config = dict(
    n_layer=15,
    d_model=320,
    n_head=5,
    n_kv_head=1,
    head_dim=64,
    d_mlp=1920,
    vocab_size=4096,
    activation='gelu',
    norm='layernorm',
    norm_place='pre',
    norm_eps=1e-06,
    positions='rope',
    rope_base=47600.0,
    rope_fraction=1.0,
    qk_norm=False,
    attn_scale=0.125,
    bias='none',
    tie_embeddings=False,
    parallel_block=True,
    init='uniform',
    init_std_qkv=0.0249,
    init_std_o=0.00454,
    init_std_up=0.0249,
    init_std_down=0.00454,
    optimizer='soap_variant',
    lr=0.00442,
    lr_mult_up=1.41,
    beta1=0.95,
    beta2=0.95,
    lr_head=0.0101,
    grad_clip=2.0,
    warmup_steps=200,
    schedule='wsd',
    decay_fraction=0.595,
    decay_shape='sqrt',
    final_lr_fraction=0.05,
    batch_tokens=262144,
    seq_len=1024,
    doc_mask=True,
    train_tokens=659900000,
    steps=2518,
    dataset='wikipedia_en',
)
Each number is 128 + 24 x the weight over its row's rms, rounded and kept within 0 to 255. Layers, rows and columns count from 0. Numbers have three digits each. The size before them is the row's rms in percent of the matrix's.

# o: layer 9 attention output (transposed), 320x320, rms 0.102, rows 41-63,104-127,168-191,232-255,296-319, columns 256-319
# v: layer 9 attention value, 64x320, rms 0.0744, rows 41-63, columns 256-319
# up: layer 9 MLP up, 1920x320, rms 0.137, rows 0-28, columns 256-319
# down: layer 9 MLP down (transposed), 1920x320, rms 0.0989, rows 0-28, columns 256-319
o104 100:131104144096101105111126121127136165147121173082125095082075124147131126126126095158170148148100167166149173140158097167127159155146146140126117105111125117135132152113106078124140106099124150
o168 084:138139129114103112127091151136139113150147117131147120124106170128115097133147120132093105177119165128128122127106103099144146127126131178157090110165134144118092110118117139138175133118146142
o232 085:135178121202085118125134154100162126129162159116159136126077110124126147113093144092121077152122125088167132122146130125105117117173097115126108134106121127133147151113177153193106132143175121
o296 110:118139144150148124146170102156106107126114133181099141184168080128127187121121169130154119091106114168099137134134137118080097122128110105140121121134149143088097128121128121118103152173085106
v41 096:152116105139109160131098135144169134145146098094180164149123116087101106128107093135117098128057163140137118157128094155151125110136117141160103161127129108152129122142131079124122110165102148
o41 105:129121136149126134189128140131142095146115136112164164139119096157144141138130121108135128137120120181110129163122107150158146112134117144124111105103130140117161148118126143127128104130134122
o105 103:125181101117114111120107099129106120121135124119155086159156127138113110142111126127149142127092115117096132115117132100097111149174163106126135165149161124142149150162123148180057109160104097
o169 097:139120168119145124145161160159178105148141107129167117075136121122166129122131101077114150118135158144127153152130082111116138094112083084168105124120124126167155126086157132150142122133129135
o233 077:113105104119102095120130136131126101125122134128062135066102154106077125086120182168166123140116111118115135094116144123128113146102173129147167142143078166104091069107079117115097167088143152
o297 098:139107150124137158128102107079103147127105111123125138155123142135121129113127137138139106118146132201111138116096143140100146131127105155153125067120122164125125133106136151134152132158099155
v42 097:150149154111095114146098133104109126131123166140121094108135149153152137184153122110103124173155134124122135098148151139130165126113168174109111131080128135133116206109123138151103170155136132
o42 100:163149180150121126131099126150147123137165138155130097126137154125119098105132175120120131084145124108121150130123144126132144105106145167128086113104125119182106116134155140159074087143093133
o106 103:151157122108119148098119130118114112115107091129215112174122099153091156115122124128118155126116162169107147111087121136127123180131125122113170159133116118103131117110129112164131133136145109
o170 084:174132120123178116089185109125107122116113095078122124193099123145126123142104062135118160099150114093145121133148117154133121167106137095108166128121184140111118188093119108106102161103098168
o234 079:115100123153132104152143139129164086131077151127150123095128105166171128145094132131142095165103153159184092122150114145111084154140076119106113118119119118148148129148159131133144113147149149
o298 112:100111115072089040168125128108148188122163112132112143136106161083139139125145117137156124131137108093134101143123116114144148102102151143150094125140095114104134149137128133120135130117128130
v43 105:179085109146129105127153131128125124126120124154113122114199144118133138133107142130103137230120122137109137120142182126129144136160107115083099160092139150129067134165093115139133172180116097
o43 113:147119106153125100132165121118137156096140149136143128112154108088086173143130138124092105156168144189100089170105146103145083126117122117120114137124172125143135120154128135126135152124115137
o107 103:153090067136154108147143105123109101127106148123130140114129121105158142160121132160136141157164166162145138183126125143135179083122117138159084128150159142117078120133071122139148136106140144
o171 089:113125113137093082148092123149099127137104167131121144131120140119093165139105158109123098115101132160147139142118117103136116190135079124091114097139137149145134163140126133167104172106110120
o235 081:105131142135146140136141096140168160084131141090115125099119129130147109085126166098148135101135130130147110131165135118117129107141105143140129142116115114127127120111134169144095124126126151
o299 122:103134143087132127141119141125095136132112086127105101169120114134170097113135095161157129130120154132107121143133146183102199134153167155169127110114077091117145112117148102067127109168138099
v44 095:167088145137109137077125144092140143126116159122112138104172070137170174151131113143142089147099077132141148087137124103142114086123150142095126168115112164125156130144136122131159139120158145
o44 098:157102164155129166138119096163140124094109162130135170111117120126133158130121140098159105127135093157140109130107123108144101131186117112125106120089120123138156096149106149133158143166139081
o108 105:126117136119114138141122108150141140153135117185111139170172108107134093090119184129119103128109082055087163111130120121124149141106142177123146126134082173141144160086091117129136131122116119
o172 095:157117120111115116121116116078117099149170135119102118054120150150101124124121144138134124096097133153122170097115156134145129121142118154162112123113153112148136125109140117091120156125094136
o236 087:122184122125136123147083124126142133131127107109118138137152111129166152117141139107112121145135142126100143151140130137089137107149141122149147098125130120133134145137106122118082133129134131
o300 118:097115105119129123165123152146147161137128090130159081136116135118089093103108099146129149102137125118136143157103108130130121135081144078099110146193148126136139193126134150132128091108166165
v45 097:134140114104164158144105116112133144098091108119119152147116089099152117110173116133130230141136131135130117133103135112136126162142118119099146115133154111122099175135152147108147152097152111
o45 101:111156134102111107166135133116176136155123134122101143132095158128116121138145127108129117132129135076128159129149133111074097197135123116128143075144141131132120117133114117121101137121130098
o109 111:124108130093178104187166143152092150145092157125121125108134115151169113133166134163157140133100131104148143110151107114147115121103149152120128136093127110155134111096124156185087138148127113
o173 095:120168170114155150089098130109153156156099084149078121150123118101111073153144168103120142134141107096084111116109122125096149179105092147112114123089152175171137121144109127121151140077155116
o237 076:120149154150146157092121109158128136075137077133124126112156128147158165131099142129131060098118106132123103124091141110134097093155185123125165153136165124131078101098088093113107139113141119
o301 103:169107096113119104148107116106139115147170068131127144123109134125128131139131124134129139166173167129100107151128129141122158117139111146096124157142119136090157130175125129124153096148145132
v46 105:113145093131148154134115127161131133098094077122107104150129130095140128097133110141159135116107097127114135145133111117113073150116136163118148124119115139096143132124112109099165121140137128
o46 107:131126113109168118089123109137091123140117131094116140179129123182152104122123104151158125162118114136122100092146112142114143178116172171091141123123121128144128160146091093118178124114128130
o110 115:114143108120141134122137096132159124078089139129112130106124127106122127114155090128140113139090120114147159142125086098090089128146124117166120148090099147146134101075168163160108125116104182
o174 093:145098119144145151104134100147115138123152128164140135134135139142112125112146109161153189131092128084146117154162137131154106126116099169092171160151090119110134104121144140131131123097088138
o238 083:107130098144150150133081140138110133140123119110103121178176119123175071099182149140060114143076138099120140125093148122110158143147074112134135111139149153150120104140078136111094118131132094
o302 109:096118143107099109143142138136138122137126148118167127096132116118111155130100098120169101087115162168088160125116129135112097135166144084057091114131153153137108132108087118121147131159140110
v47 111:071138111136142121139148134133094124123121133119107125143120157090116079158122136175152146037113150125148126160143166121102067110106155142171140134111115121106110068149087105139164153134091116
o47 115:149075108143161111108158139130100138111113151118140118152149101183153113097107112171144144088117141147155100145108143136117123119128136176131137181131126143134099097138105128098150137119112152
o111 117:102165109112157148130110113127138153114120138138104103094112110113173091132146116162138106142116170027135132145133194141111124116117131154156083099155145139145102126124130121140157138138153135
o175 091:115146107159129100100137154130090129105097129097142111139097122128113134133085143202156110117168099135094099139140155167101121161123147126122139149129180102125173143138140072127135152116094139
o239 083:148124158076132129119111110127151140094113137157091115115132151124135132131152129151116118129100123134120140097085114119159130175149157130121138153154118128128130122166108129115137111119137099
o303 116:146167142148106177114115127119140105159120097129131173145133129149092132151111133084118118159135124116151179082119078100120112139118069127101155117118124144102138114110110116140111107146119129
v48 093:173193147122158143146134111121126122107123140131120110135133097091120121097134124133147156147121161123115116144076088106124110127126099127130066134132151118152116133117127174143083099182128123
o48 111:152129122102122086144123131124122102101138135128112088133141131137127137106132155111136136115131130145078123137122148089141132087102122107146110139110182113127155172106135165160049114138144152
o112 106:164109142105162099134130093118153151117134166120153167102129118090111137122110138101106140142091140188137087145104127084125140133084099102127119112131130119147115132124128152132104131113087144
o176 092:099123112106080163126139107125118131107156174103112123124125152106115116109157104153143108151125125144109097110095125141113142107149145103170165131124089125111095124142131096123136115127127104
o240 071:134103121112103119112135157133065123114160103139162113108111121105109121131113112129083064119115166080126136087135099198152105156153108148123128145137111148128164089159131123133156125112128090
o304 105:077103111178094147113117171147147124139104078105117121136119138140131130178107129126163121113142110139161154130158129147105114107163141147115151130146113141078155142145129110101178110100166138
v49 107:157123114132167114126109097129164137132131126151172086159111107085145163141136104149097169114137094130138090119137121120115124111124121145111110121123133108099092138160128150111167116066120130
o49 109:060099125096123156065120121123135168114125116125166125146132129137168134143138128175138107096151129107149120134103169154119127101121138150103109110144116159106132124124139125139180104102166150
o113 113:171141148177163141121139107125144090136150113168139112083086105160157121133119109130105140136116166148127129154112125089122125083120109090095105130178124097149116157150123111140141154145112123
o177 090:144141087121158138110135108153095161140111124119120151157108092161127159113122083160161104118123138150159096085096105128139155090182133156067134150122125086128121110138148111141163121150124150
o241 082:108182126106130130149137130117124131144117113104137137130141162127098137154100151092132146144159154068098110157163110136130139157097119105142132131119138122138122132113137114128102155101142110
o305 125:156112134158112117141127187112123095131160152148134129120150147117076112070119155110102139111154078151098132189114140140138138160141111148178144105127151132114131162146140147124088150119139131
v50 100:128124139116148103150147117158114149102106136121134119127156124122116099127174124106133158130125127120127163153093063132121144098122152117134140128110143091134129106142153127107178113092077093
o50 108:141151134100159147140135123143147116143127100146107144127115129100121117147127155133103138127144147121121142120098113107115131059093160175079132129093142124130119163131158112122124136089133128
o114 109:101075131150152144134120129137110156151124164110165104085117114108119148147143127135135097157123139176116122123131098154135142126121103133133139118067146143120165132134119109170121141153111122
o178 086:155104118100099102105132105109127113164161107100102100130103114145112136140106141155104114088126114159086138124163142168143133130144159115171125157131129142087148126092136101086138103110114089
o242 081:153145100130138156157106122120138117140109127128098158156162123134133138135133122143196101133101124107133129135104120095120140152096111174127178139138142150137117099139077139126080158114166143
o306 116:115133170161129146113101112133125138099150178145151133122132161149159070109144124117123155128157109106104124157113166109126111157140081142131135094131189127116154105143172102161125114129145119
v51 111:104122110125092119158068132140136132142162096141137154120118151107143137134129143125080110193122126136127143121104116155138158128146153119110128134127121125196137142111123172139099177160156127
o51 087:186138133112096107142132133151156126091180113160116114085113166116154148127155128080101105143102140108069137132135087134137147107122124136133124098144120121167142130107124154182100136152167122
o115 106:096123141098116125113106110123133130145105125144118087133115068135163109119172100168122111123107109148108134091118120101117087062122163105131123165118108132138137158146132129147145134105098153
o179 091:135141123163123130113119109114152171089136132176095106145131091100145136145170132101111098156099154094142101104171124130132138122116138138124073151114116105158132109158151091141143096156094100
o243 078:123128130175115099149123150155127131100164165110149138128119139091077111103083166122128096133158151117115119121150150203132115131131115132098122119143146071105113120129168118074104154151153124
o307 124:119117099095147141151131147125109129167106124170167149093138115126135125150127112127144154135138144106165158157133129125147149145146102110163145126143129138110117127163134138159129129092104102
v52 095:097138106111132117112102127130074138097125148134121095131138128108159151162127137167120134087086165120146130139130166150122137130131103188135115125123123142180099162158124141117131100111184140
o52 097:141150116116154131130160106109106105125113113096143151156111143141108105128135130190098119133077172105171125099111142118108094099117181111086148152130161098134089101108097133120111117085154170
o116 117:123150162144119137130125097111108146097112141141123110122184159114136113113098109135125121116165116099122137145096108092136118163135109094143098125131195127152112142159135131128085132123129137
o180 093:092124150106181118090128130160135152125128113162129109137124093134095137115114120102119156085109121150095118147109106144170139150136146104107112116113159145133169156119140107205065097170133131
o244 088:141111119146128103144114159117114126107172158144123125129122130147092140161151160109176161180157095114133129083149064113131119124090138144119099152095102104116166098123169152097107132134090105
o308 113:127129118118090088172131136104150139149124135118149131143158121143134127108111138120067120150110124153126149113113160145128172142151136173120132101135082118124114135095123124116190112173142101
v53 099:158118131120125158160147146120123110134151149116145131144082128093124139124150131124163131127133123126134061153122113130124080151143117129170101125137121116143146106120106230121134129106088174
o53 096:113133146157121092157172160132113141136126090126122118117116144125100136152086141142141102182153119113114140129118144142091154106102083126172140103138158134149141121108196134163110163107142136
o117 099:125130105113114131128123162118148107067116127111130109144132153101131113133128119124146156126105147130148118147153128119150079156126086107129087127130135115094127110152067141137140188089105147
o181 097:133082160153158140140081170132113145098142129119156095143107150166179149130144120123150112106116129131132153114137103154150129118121172127156120105123106124141119105067161123091085115183157179
o245 079:119103140158108107142130146159148126134117083160141176097138103159132120125135136120156125145143127178142166134123127140111170116141104149118105122096158149136101117130120145121119120162085119
o309 110:150135149138136148037123120119123122118125141107145148148157104144126107071141129133095140097103149163116108126112134119128120123150112129121109129135134153122150139098168099126161116164134137
v54 099:130149108130128091127093146070177115138119134134130108112142144130108113113151136149123133141157128133131110136141144117093103096126119160151144119129115145176108138134092092115123115102145126
o54 107:147182113185129162094108154100177129112126121121114182143104120102123103132131157138102094159135121080179136133140101128081130173114112104131086109097145136115125133167102113160126139099135139
o118 099:126132122100128110136160106165129161132171120122122124114129114135150113108119140140136160111154136110141121139139160147135116094152123144103107138132104115190119120133153167102111088134125128
o182 097:123137142153122111104149133149142123084123169116143138117105099120091140136127130122127157155105107094143120133148137100129107150140119105111121183146096086137135131147154151140106153108122133
o246 081:108122089107111105093152159160101101114123119139122114127112154149131146115118078139099142092137158090130099112105157143160112116067138126151142096151128110120099120115138130139169156092079159
o310 115:139092114112129129153101124112170106150089104120153097156134125142132116131137105130124130125124118201090135159099101160122135108169132134128141139116129126122118133132152107049156118181132135
v55 093:132128124135136167187117124168130143091132108116147166115130118143137159127135121111082181143174076125124151137071139110109113127127158157121167123069134110131152096135144132130195155181102098
o55 109:172125123127124127140131093122108118137148143135168103121152118146123151120138135129121099089104099181121176097109158111137123116105134146155127130145156107149141114157155148163131141149149134
o119 101:123130111162112102127096136119152152081104089126120158132140143091131136143127122130112140156174132096128137129161172109158135137156090147124120144063128140141168110169120165124135084109091112
o183 097:133118153141167134129153107128121152102159068165097141095124076123143154096155154110106095167108094101103128103106107125129114132100144121123116126120106120129123107139102105139151131111148136
o247 076:125103149123115175144172123102136114151113184093151140115061137126154145134142123141147138135150122128143133137134132158136097137153149114076118123142116153160145152140159155133155169110136154
o311 118:163140115115123159133127104114117087153124157076103130133114181169123097138136108153158130131118139094097100153125130140119162137117119119146123114140136126097105146119094116120100146194163100
v56 104:116136097119118153151140132117123143176128163141114119148139131089122170144132120141163088128102174119128109138141146105126139124128184179172153145097135078136126153143131127140133128093135094
o56 100:135125125102103157102105094128122131134111151121113146154112140129129174163117120111128150119123112128129102142118132128138146144134143134162162149124138112078103122137129085114120180100145131
o120 109:056062141107115075172121105136087127097154136169128135134168111099108099104147137148150126120123110114084128102175141158130111121127132154133115101136112126144166157102140161131107107104108135
o184 093:097158127126172132104112115077089092096129089116131105128138136145146181130110105179141145143076127122144133152112107050107081128111159141140095123130155117122101121101126137115126138119115137
o248 065:156143125151155155108109123129148170162149145132143109117160087125132146150127127103120108153139085137135140084123081130156128166126102095125155111136136125114099128179169141087141130177101147
o312 121:168114151151124090160147146149119125111113122094125131138111166145147106119146112120127123145174115106091101144112133136133159125146129155096131138088127121128170133123114132148140108168152119
v57 095:084114107141154119120089137129119118121093117150088147126149099092102140143109099134122076114115142124141146141149158183140119109115145130153111112135109134102107165098117128123127143189096108
o57 109:172139145174136101120069173137130112109096147118087136133087157104136148177135127136166112112104120125169124134144142169111107138071106182131132087144114135105125097104137109083140132108130152
o121 103:158157136111099126158132115133168134125115129156153091107156135135153154177112108113113103110123118098096135154101115151160138094122144135155107080137125118128110160166136144145167146158101147
o185 093:080132141150119101148166101090115165127151138140146119168180114123134114133142143126130155114124119096125117107141114138126122177147055114127148139139127134129142087155128113148120168140152059
o249 081:133140139136150156117082129156141111136101110115116154126100169144098089159110162109123109114091144153173105141113156142101146133137179136099164132111160172126163157102136131101126151105135126
o313 109:110109105110092143101117139122102129146123115133116157123109121098122125092144117149099162152111144130133157072161069093105101160126140071126127122126085162167088113102077149130140084115125136
v58 092:162102091133067118117102150126164131131108132107139131157133127092101131080113127154120146108121075142147085121114145106151146092111147124155160113084112170118141156121142115096154135160139099
o58 110:114112096115106122113156159123128122158147131088141168134137126152141163132115130134133134103132066178138127142135134128110148153128115132158135140152090158101112144157129131082192098127126116
o122 115:141202124111126122104139147107109131125128167122115175169163114131099081141115117121087121133149125128079115097128103123118089130129130119111143118140146116149139129135121126111095107148095077
o186 090:099098170151117082181131140139161133123114124160082115098116142106102146122088148098200106133183136107138121120164180147145156118093121109143128131102170137145152115152129163119128116142104152
o250 077:125080126116165135132093144154139144117132103155128116143121130097123118107143119110112136134089167196124141135086160123181145105154117129113131116107083077102145117120171180153114114171121135
o314 112:120125147154154125141108114161125135094134131116103083129109157161136118140158151143126175155109117101088128184134084143105146104151117153101117101131148129124105128129132125168117156101160106
v59 094:163118098127142114179146123130170129146134141116148172138175104113130086109123120127069101090106136146139125117090132109146225149125112156114155085183103175152141101112094143111130066094105121
o59 095:125094124087122113169136078106118124122168153123093113109199111112128102098165114116133146137108117127115143138102140116156132133152132130126160133133077142181127147168081167123102119106124124
o123 101:127162171134167138120116110079131148135119109100101128163128152180178137148120143093148158109108110084130130110134119142129144132068121121168147099158115124110131107098120119102147155100147139
o187 108:145145067126113086134188123148117075121128140117155084102118107101112130112121114126131122110164122134100178148122127132183115108115114141174121140155136074110164130156171164124130058138083136
o251 076:118136139155155125109126108116114144168121125131142105190155120147142127138170114131133117161093117114137107075113127083121127118112167127128131188111122096090124147089138080139089129144124083
o315 108:116109111149145124132121138175118125121115122098133115137093101127104126130098151148115140166132136138056128129121116161075130118127103138089135150085147147135082134137115111104135133150160123
v60 099:150113103131117096136116147129089107140123098125142138118149131115157108123125123137092124179168092131121116143099107142145212133132142162123153120124131152138066123153160101126198120172137126
o60 104:141144132130114104101133164147104132111125131117116169104156163139134052133097114104113119171074143149131137133126098132140167156120153110140100099170120156162121132149155122080178149122102133
o124 102:136116135145124125169099168171071132127114140122130087141129141142112143145102123158089122119146102139119133154160112103141114176102116153154109132120138117140155108159104144160116109154158183
o188 102:123122123114128150080130100114157118170132147117104127107116134135164163112138103131130111097131171183156118116125143118122106120132136108125160102146169152095093163114126107117162133100136131
o252 081:169151110148129134141163120103180124137126168142109115098079158110103142142120155130124124158093106112162149060117081129067113105080148080150098157117112125121133094137125145126145134113109107
o316 112:144122154127146106113127119086149184109145093120162117172115111149127121113136141145116152150145177130093097156128174149136137126133118203099144192096084113156135129124131111127085138130134122
v61 099:110089141130124109151098099095155105076121153110106142106146165089127136130133141134175153140145101123146133156141130092120118107141146127155135150076133123102092206153095157118151158063152130
o61 094:084114144097107110145150118164102125105145139120141139119104116136059141101123149122144150140152131095161084111116125164145105136153123122121106148133127122122097130146120183126109121116152115
o125 108:133118126145155168094147146101146094129130104082153141142100136165151150134131102146110138135083076145118134160110121112127102117125127114137150156077119144060139142079125136133099103150127110
o189 087:144137130117141170106117092113131122119126135124109139140117139137181164159122149115114103083115113107162102119156121115071093137110126137133143145105120130134109116125130097111170163125137134
o253 075:136159169145126120116101122125133152117092120153159138143136123108190157134132128080143109130106149156179151104187146114082142182121111116153087130158104157137087096127155108152146142121110133
o317 114:146174074145139121137112144109139158170128111143124078120142168120108079139136096114126138155118167079085134157119108164139190060127122161108138062143168109150135128163093104142145155156135119
v62 098:118058136134143131104182120143090140109156151130137143126115137118102127080106119138101124149135105134130129115147119159142084145133134108099102109159124160133158088108106174140113153188108138
o62 103:123104151133138115165139156122121134081144153147177130134105123115141139087143126132167143148135119134164102190122097133134155125161111128120107121127143130120170095121135150159116158131108132
o126 109:127150144099140127130128136118068133140096166121115129141145123124108142141150139125073125104084101105124147110141117163128109156079125106153127068087128094141124153123151099126105139145110141
o190 085:092096140108174118088093115142119147151092101176091117130138118126141107113113146154133165107181146123152106111099098135108137117100096136094138133129141113119126169134149172198125103118159156
o254 079:159160107194065152128139140121182097140160118122154155082108125120135114134100140089159122175166138159122116139107136138164149109137124169146108104140118138137171144160144127104137110136134167
o318 116:108130149128101122133156123132146148135103111093139122095112158159110130161116104143141067126124142111139168107130171078135134139158122094129126149135144123113093092133124075074159100115123104
v63 095:143144151113096131163141127112159117087100124125090150112149131094150132190137112137144146107138107128118119122154164131152108117148132095064158150112132176130111210069086165152125116148120151
o63 102:147149113160101130128112136113130061148157141179106157127132124106116132137138130139125133127132153144160099107147101103102116124132104106130127125083131138108142152099146143126131147137083135
o127 113:122103136113127136115124181148165119113123070131122118118162143101141140137112153109138157104107148088120144077121124132157175091109119125135086123130131153152113161143117159130131096140154189
o191 095:179121182162106144113119158153186071132130139090116131105099144155132125160103143117129111105184116166115134176142128110100106118154151135136126154110125161119147114101124137120128083145145160
o255 086:110127150142151153142119144138080167133123124140179157143113095138117150078125143118108101122145127151145116158128119154105152067116092150111134092125155120139140102139124098142159157110139076
o319 106:118126066130146090148139089122134155113130135126134117137103117137121103114134108150144110137084083124109110075120137167128150135083175139132132130141090101138122092147097117165112141090102117
up0 086:098098099120125125104125061122118155165096102114147153120130147132190169148152149121149081095187148108176140142131133119132111142113095133095109132123121115118123111114151165076147129097131124
down0 083:185136110138114114146114126134119132148136174107093166131125110109086068140119116127124120130136167175066121154081134121131139153135125122135154115127120124166122131125090106140126135140122138
up1 085:075158124100128121107131112155137180120143135138131126105128105128107153154148116125158131150146134150164114125156143082147131201121088113112114115129126149146132096124122090141115143113110171
down1 092:141094146144091149122117127164140138136135126121135134137117130116123147127138108102110145141109141077173132162083101161154118098165116112115128103116128101158160141156128172135144115104092103
up2 085:113089149114169095110094138128103156151145145138171124089111141100095080117161105140145148153115161163151144153111164111126106084152108152143102122085139176136104137110128102156134138095125149
down2 092:096134101124137139145190141112125103160125157102078136150127063082127124118134092127165118145126122151105089108133103135137137161111135137173111098108102147124142143130184132057109161152160134
up3 089:108127136137103138134105150141081137138190091134109097129114096121124135126117098124166123128139133154147096123111145129127135112144111122146090136091126097132152123099139137105166127099129137
down3 091:174125115123135130149141137146131119137082160090126102095144186145123104125158097103121129130129142078087090103133105074134150135107137128124155160157126168134103141170109131117101109128165150
up4 100:107107103135124105138103148109137136120144152134109106123114159114082135149130198161141097162117117144131117124162113117163092086137146144103145113128136143104140133120155108113123131123153153
down4 095:123139111145126121151138108178126123131150098104153144070106144124171116123128114123131150099147104149115143119160144136076122115110100163171087144103116110125123137158100100117119124083082098
up5 112:145118122155126075108133127137106156149122120135094070122141176149098123102106144130144135081133132174155136126126127160184148120117109087084133175113115133128146132111118137159126158106139112
down5 111:140128134172112110091115159164120139127125115071123121118149146167131126125123129143104118097146134195071124147156132162116164139118123131141130144128125117104146138132112101121138117151122086
up6 097:117153123142132143117176125123104146148141141121105134098122146155152081084103122156178103118112147077135086089180133156105112145098142124107127175195115113138135104106088110135124115125156151
down6 092:116133108160091134130133154170142120072146125152185148112164152133114179142117121109088119106142115111141104189129113160106129137127138100149133138118086114133155139105145116147120090143145126
up7 090:097137122168134136137158100119134131157097139134155102151135154137107112145103113162153138134094092131151094092169139118124167134141112118122113106116155154148147091127112172136138128113163149
down7 088:105135138155112142109118155128113090181133157119139107135130112116101134134140065161149142161103129097142115180152139164125148128150166067141130167128187159146121135120188099134122109150083122
up8 105:177125144091184125124108128132126158082150131124089163112139157122141173117075166107153130144128161114159135110121175100134106158161119124112132140159143161119119144148143153124111119124127162
down8 106:114118146113117114109104176119113139166134124117136121121102134150110088104169133096045115165145147111105105087147122109107078146104122085152136115100096139141146107095121124105143147153115142
up9 107:133118098117109121108136113143143101147129102097151130104116097151145108141107109118131128158113149112108105141154128137101143085122127146117125121107162142095126132132194126129099131111152132
down9 103:119110162135077139125133088163135146122124133096149116117110114157128139132135107128135127101156138135156088114158114137142128142120141177091138110100085125138111096065157130146118123133104167
up10 101:128114096084121124122114156142174149105108127153118123161084136099096178107123117094124146140102175125178134157158135105136140111129159130115128167141149111134108108091123162125135126130116134
down10 105:127128124153087082185134179124111116145171104104129168154148139135144127099128107110156137123117138157074135124140119124086124109167151154153126136125171134164118129153153118098106116113126160
up11 110:157114119148153151156148124092168153117111137110120112073135098129098144126148137093173109184146104134172150108134127138146085103112141103130139121146177131178157155145150101104155157133141135
down11 113:137119123146148146154143162180139129159117120110122109075141149133157145108127167141170123126103107117126099083154146148109166095137069140158099117123122135142126086131152119166137153156126151
up12 100:089115123136144109098135136091117135094154134153128103114153146170157195157121131104166140095081125128101143134144128110123151141102107118098138111106170095143118128099181133131145073132078151
down12 105:153151125133114149106131120179144121156134138140113131171114140078143124133135125139111109103123129116144152073122142147156082118157124146099182123093113128152158139108096161106105145132102154
up13 077:124126125107136105153112104139126140144158125176126136113130114158106070110126155132142119126119132130135127113117130122121117111100121156118108095163130169182130104130150148121179117144169094
down13 083:111139113156120133072112156143113111149112118108093100167115134107156134131075084161137135132131103151084128125127161104133144138122136142138101131134090078076130133144131150141112154090096158
up14 107:151142138104101132177076156092080129089131147136164148151136128148131145106175099122104166145120102092083111129098130136136109125111118156119128047106125119146183149117149092176168145091106136
down14 110:125127141128145131118084123131120149156113137113141091100177112130149088131130141102145176130105137105120118162094090083111107124104129133117099095121146121133145127135106124099128150147139117
up15 108:121156173126125108175097120115108151128165108165151132141169091114095102150149118158117125107082104110089150190114118125120115143144117120175160112113156120105140108110108155127149115112103128
down15 120:080163124130110118141115146129173138094107152142114130138144104123107129149169136174145145118100136085060129179136118115161124129101073089168133135146150119148139121131090094137118146138086139
up16 105:160125091095146070148140097130127122124109087102138106098148108163117106099099148113118148158108113101144166124152163137157135161158111162125156147129142145134146127154120136143167146152105142
down16 105:112108167123125135130126102138121147124138146124136126143134139161166131149134147148155177130127091205073153111166065108102098130150116112120083147144140122085103103151098144130157165145143135
up17 100:150185077136107099148142072137117123171144131127160122090085107109105146132137102134159144116148127117091115107162116134130134142122135107169119146148101115122109132142130122173117095146135075
down17 093:122112130156084131128114099115086140139125133163124130153146146134158129147115179117115133134155113104110181149113157108129125140159125161126117112142124143056127118100119126107190155130124152
up18 103:101126170123134154088126120137141111142103117157166125101133121098167141132109130107125130134150137120145111120111104157151133148111110160144139147077103161142071126068148117107106122131157118
down18 106:079124096122138170120126107133106101138138129140118151106086143105145142193132130171110149105107174130119134112136138131119117126090175134140114180093119141147131126158123142150140123125140123
up19 106:151129105099138117119113123110117134092125136111113147133121165132137151094145109131085125122147105121141103121131126136145123153155122100088120148137110163171136165159132123134119160121154134
down19 104:111137128200074111163117096141140160138106105113155105101103102118108133068104104141115097101119132114131151112147134140108172142140116151132177122104119105154091131138099103088100152087101137
up20 102:141140128126121134125137157110168131124097096136108132129157156109145092142129139153088116163123168152129118120120113138150098137118143133178102160149117163130129132144150105131126148101127154
down20 092:084113140127140177108139108109124143081120101133116099143113111103115094095108110118115139156124141178157105158089135163095107132128119126131078130177135125098092109133071099168079122127143139
up21 096:110125126134139078134103158086128128106110103133117124121150123120119111109133103137124169133110130119155124117141148126080119123139135112139142113088169147151133142120118151156128112122107157
down21 090:168110102167106161104094148142113079164114133142135094153131156107122109149114126132170146170145149130124094102096109131134117152130133124118156148113145107178124125127112095134098113118154119
up22 099:085159139112168128116128142129149125112128162147115132099175139148152132118169127133135104149149131088136096125121129107128118094130116128126131113067095080130106133119089151095133103138091098
down22 089:141135166129151145156106074152135161114131124091136123147132117095114141151170117081122132136116158182080155150124135147144158160117109142125129136116119117113129118091131125130143147168166117
up23 104:083151070138119143079104091101142105148089140120131131153139071128108124127108092114125125119139103121141091145089077146136123100143129140095116138132126136146116104131165105123147152139122102
down23 100:087098121161110099108104095180091099179122157121143082137127149132139122124149102086147143104095135090154138124122116164114164106137093107109142140112088142147123115129120125119156107126130084
up24 103:111109162096139139147149131076123100116132115187114104134126118145123132141097144115148142084096125127112113139104146148156101097107140116135135136154136134158134120175104142102119135062177138
down24 101:132146160134106104128104155133131144115136111106146124097144140120110135121108152174121131166133150095119170177162139084138132092132131131106129162102093154220150114127100140110131095128139169
up25 101:128157135156152127112138117090085176112084124149153138163151114160143124126147138141161155122114079127165147142128129128171150086146109130142139144098095134157093114087173131084122086156125137
down25 098:134142134141137107114113093083069150109110117144136108125133135117146148110124114125139163104136157156128152178138141134126073125149116144146141140096099092106113107108128119108131095117146132
up26 103:146114110115105141141148075091102111099122136096151108102114154124128142116169112116130142118104150154123117101179157104110161133129152136154153130123105081105130157107135117166162095144115103
down26 103:100154158120165176117095132097121132163157113122117151137097142120145159136120127149147129122145150158155100132159123145110107154092169125129132099092124120152159138133147104128141142126127121
up27 102:146156151146100131168158119127115130097139113095146108136131148101127146162129107139166143148125121078182153135109136112125102130114130155138102112105115119128122139133129169137133162131134128
down27 096:128150145141138123109142120072109150118118087139147128174101098114147137134152106099125118105136134090116157133136154115115132111111228148113170157143108154151138120136133125118162117137131118
up28 098:121128134089113175133121088144098132154148127160143088122127132151155135103109099095125112122144089134105145126121113122120175114142139105166097098173126129137113121085129133108112115105136127
down28 095:095122113134156134173115133107082121129115178121139129144113105149137121106145144162134140080096148096115160104189144132107131130133110148169147143156100093062135166111140125145081111143123137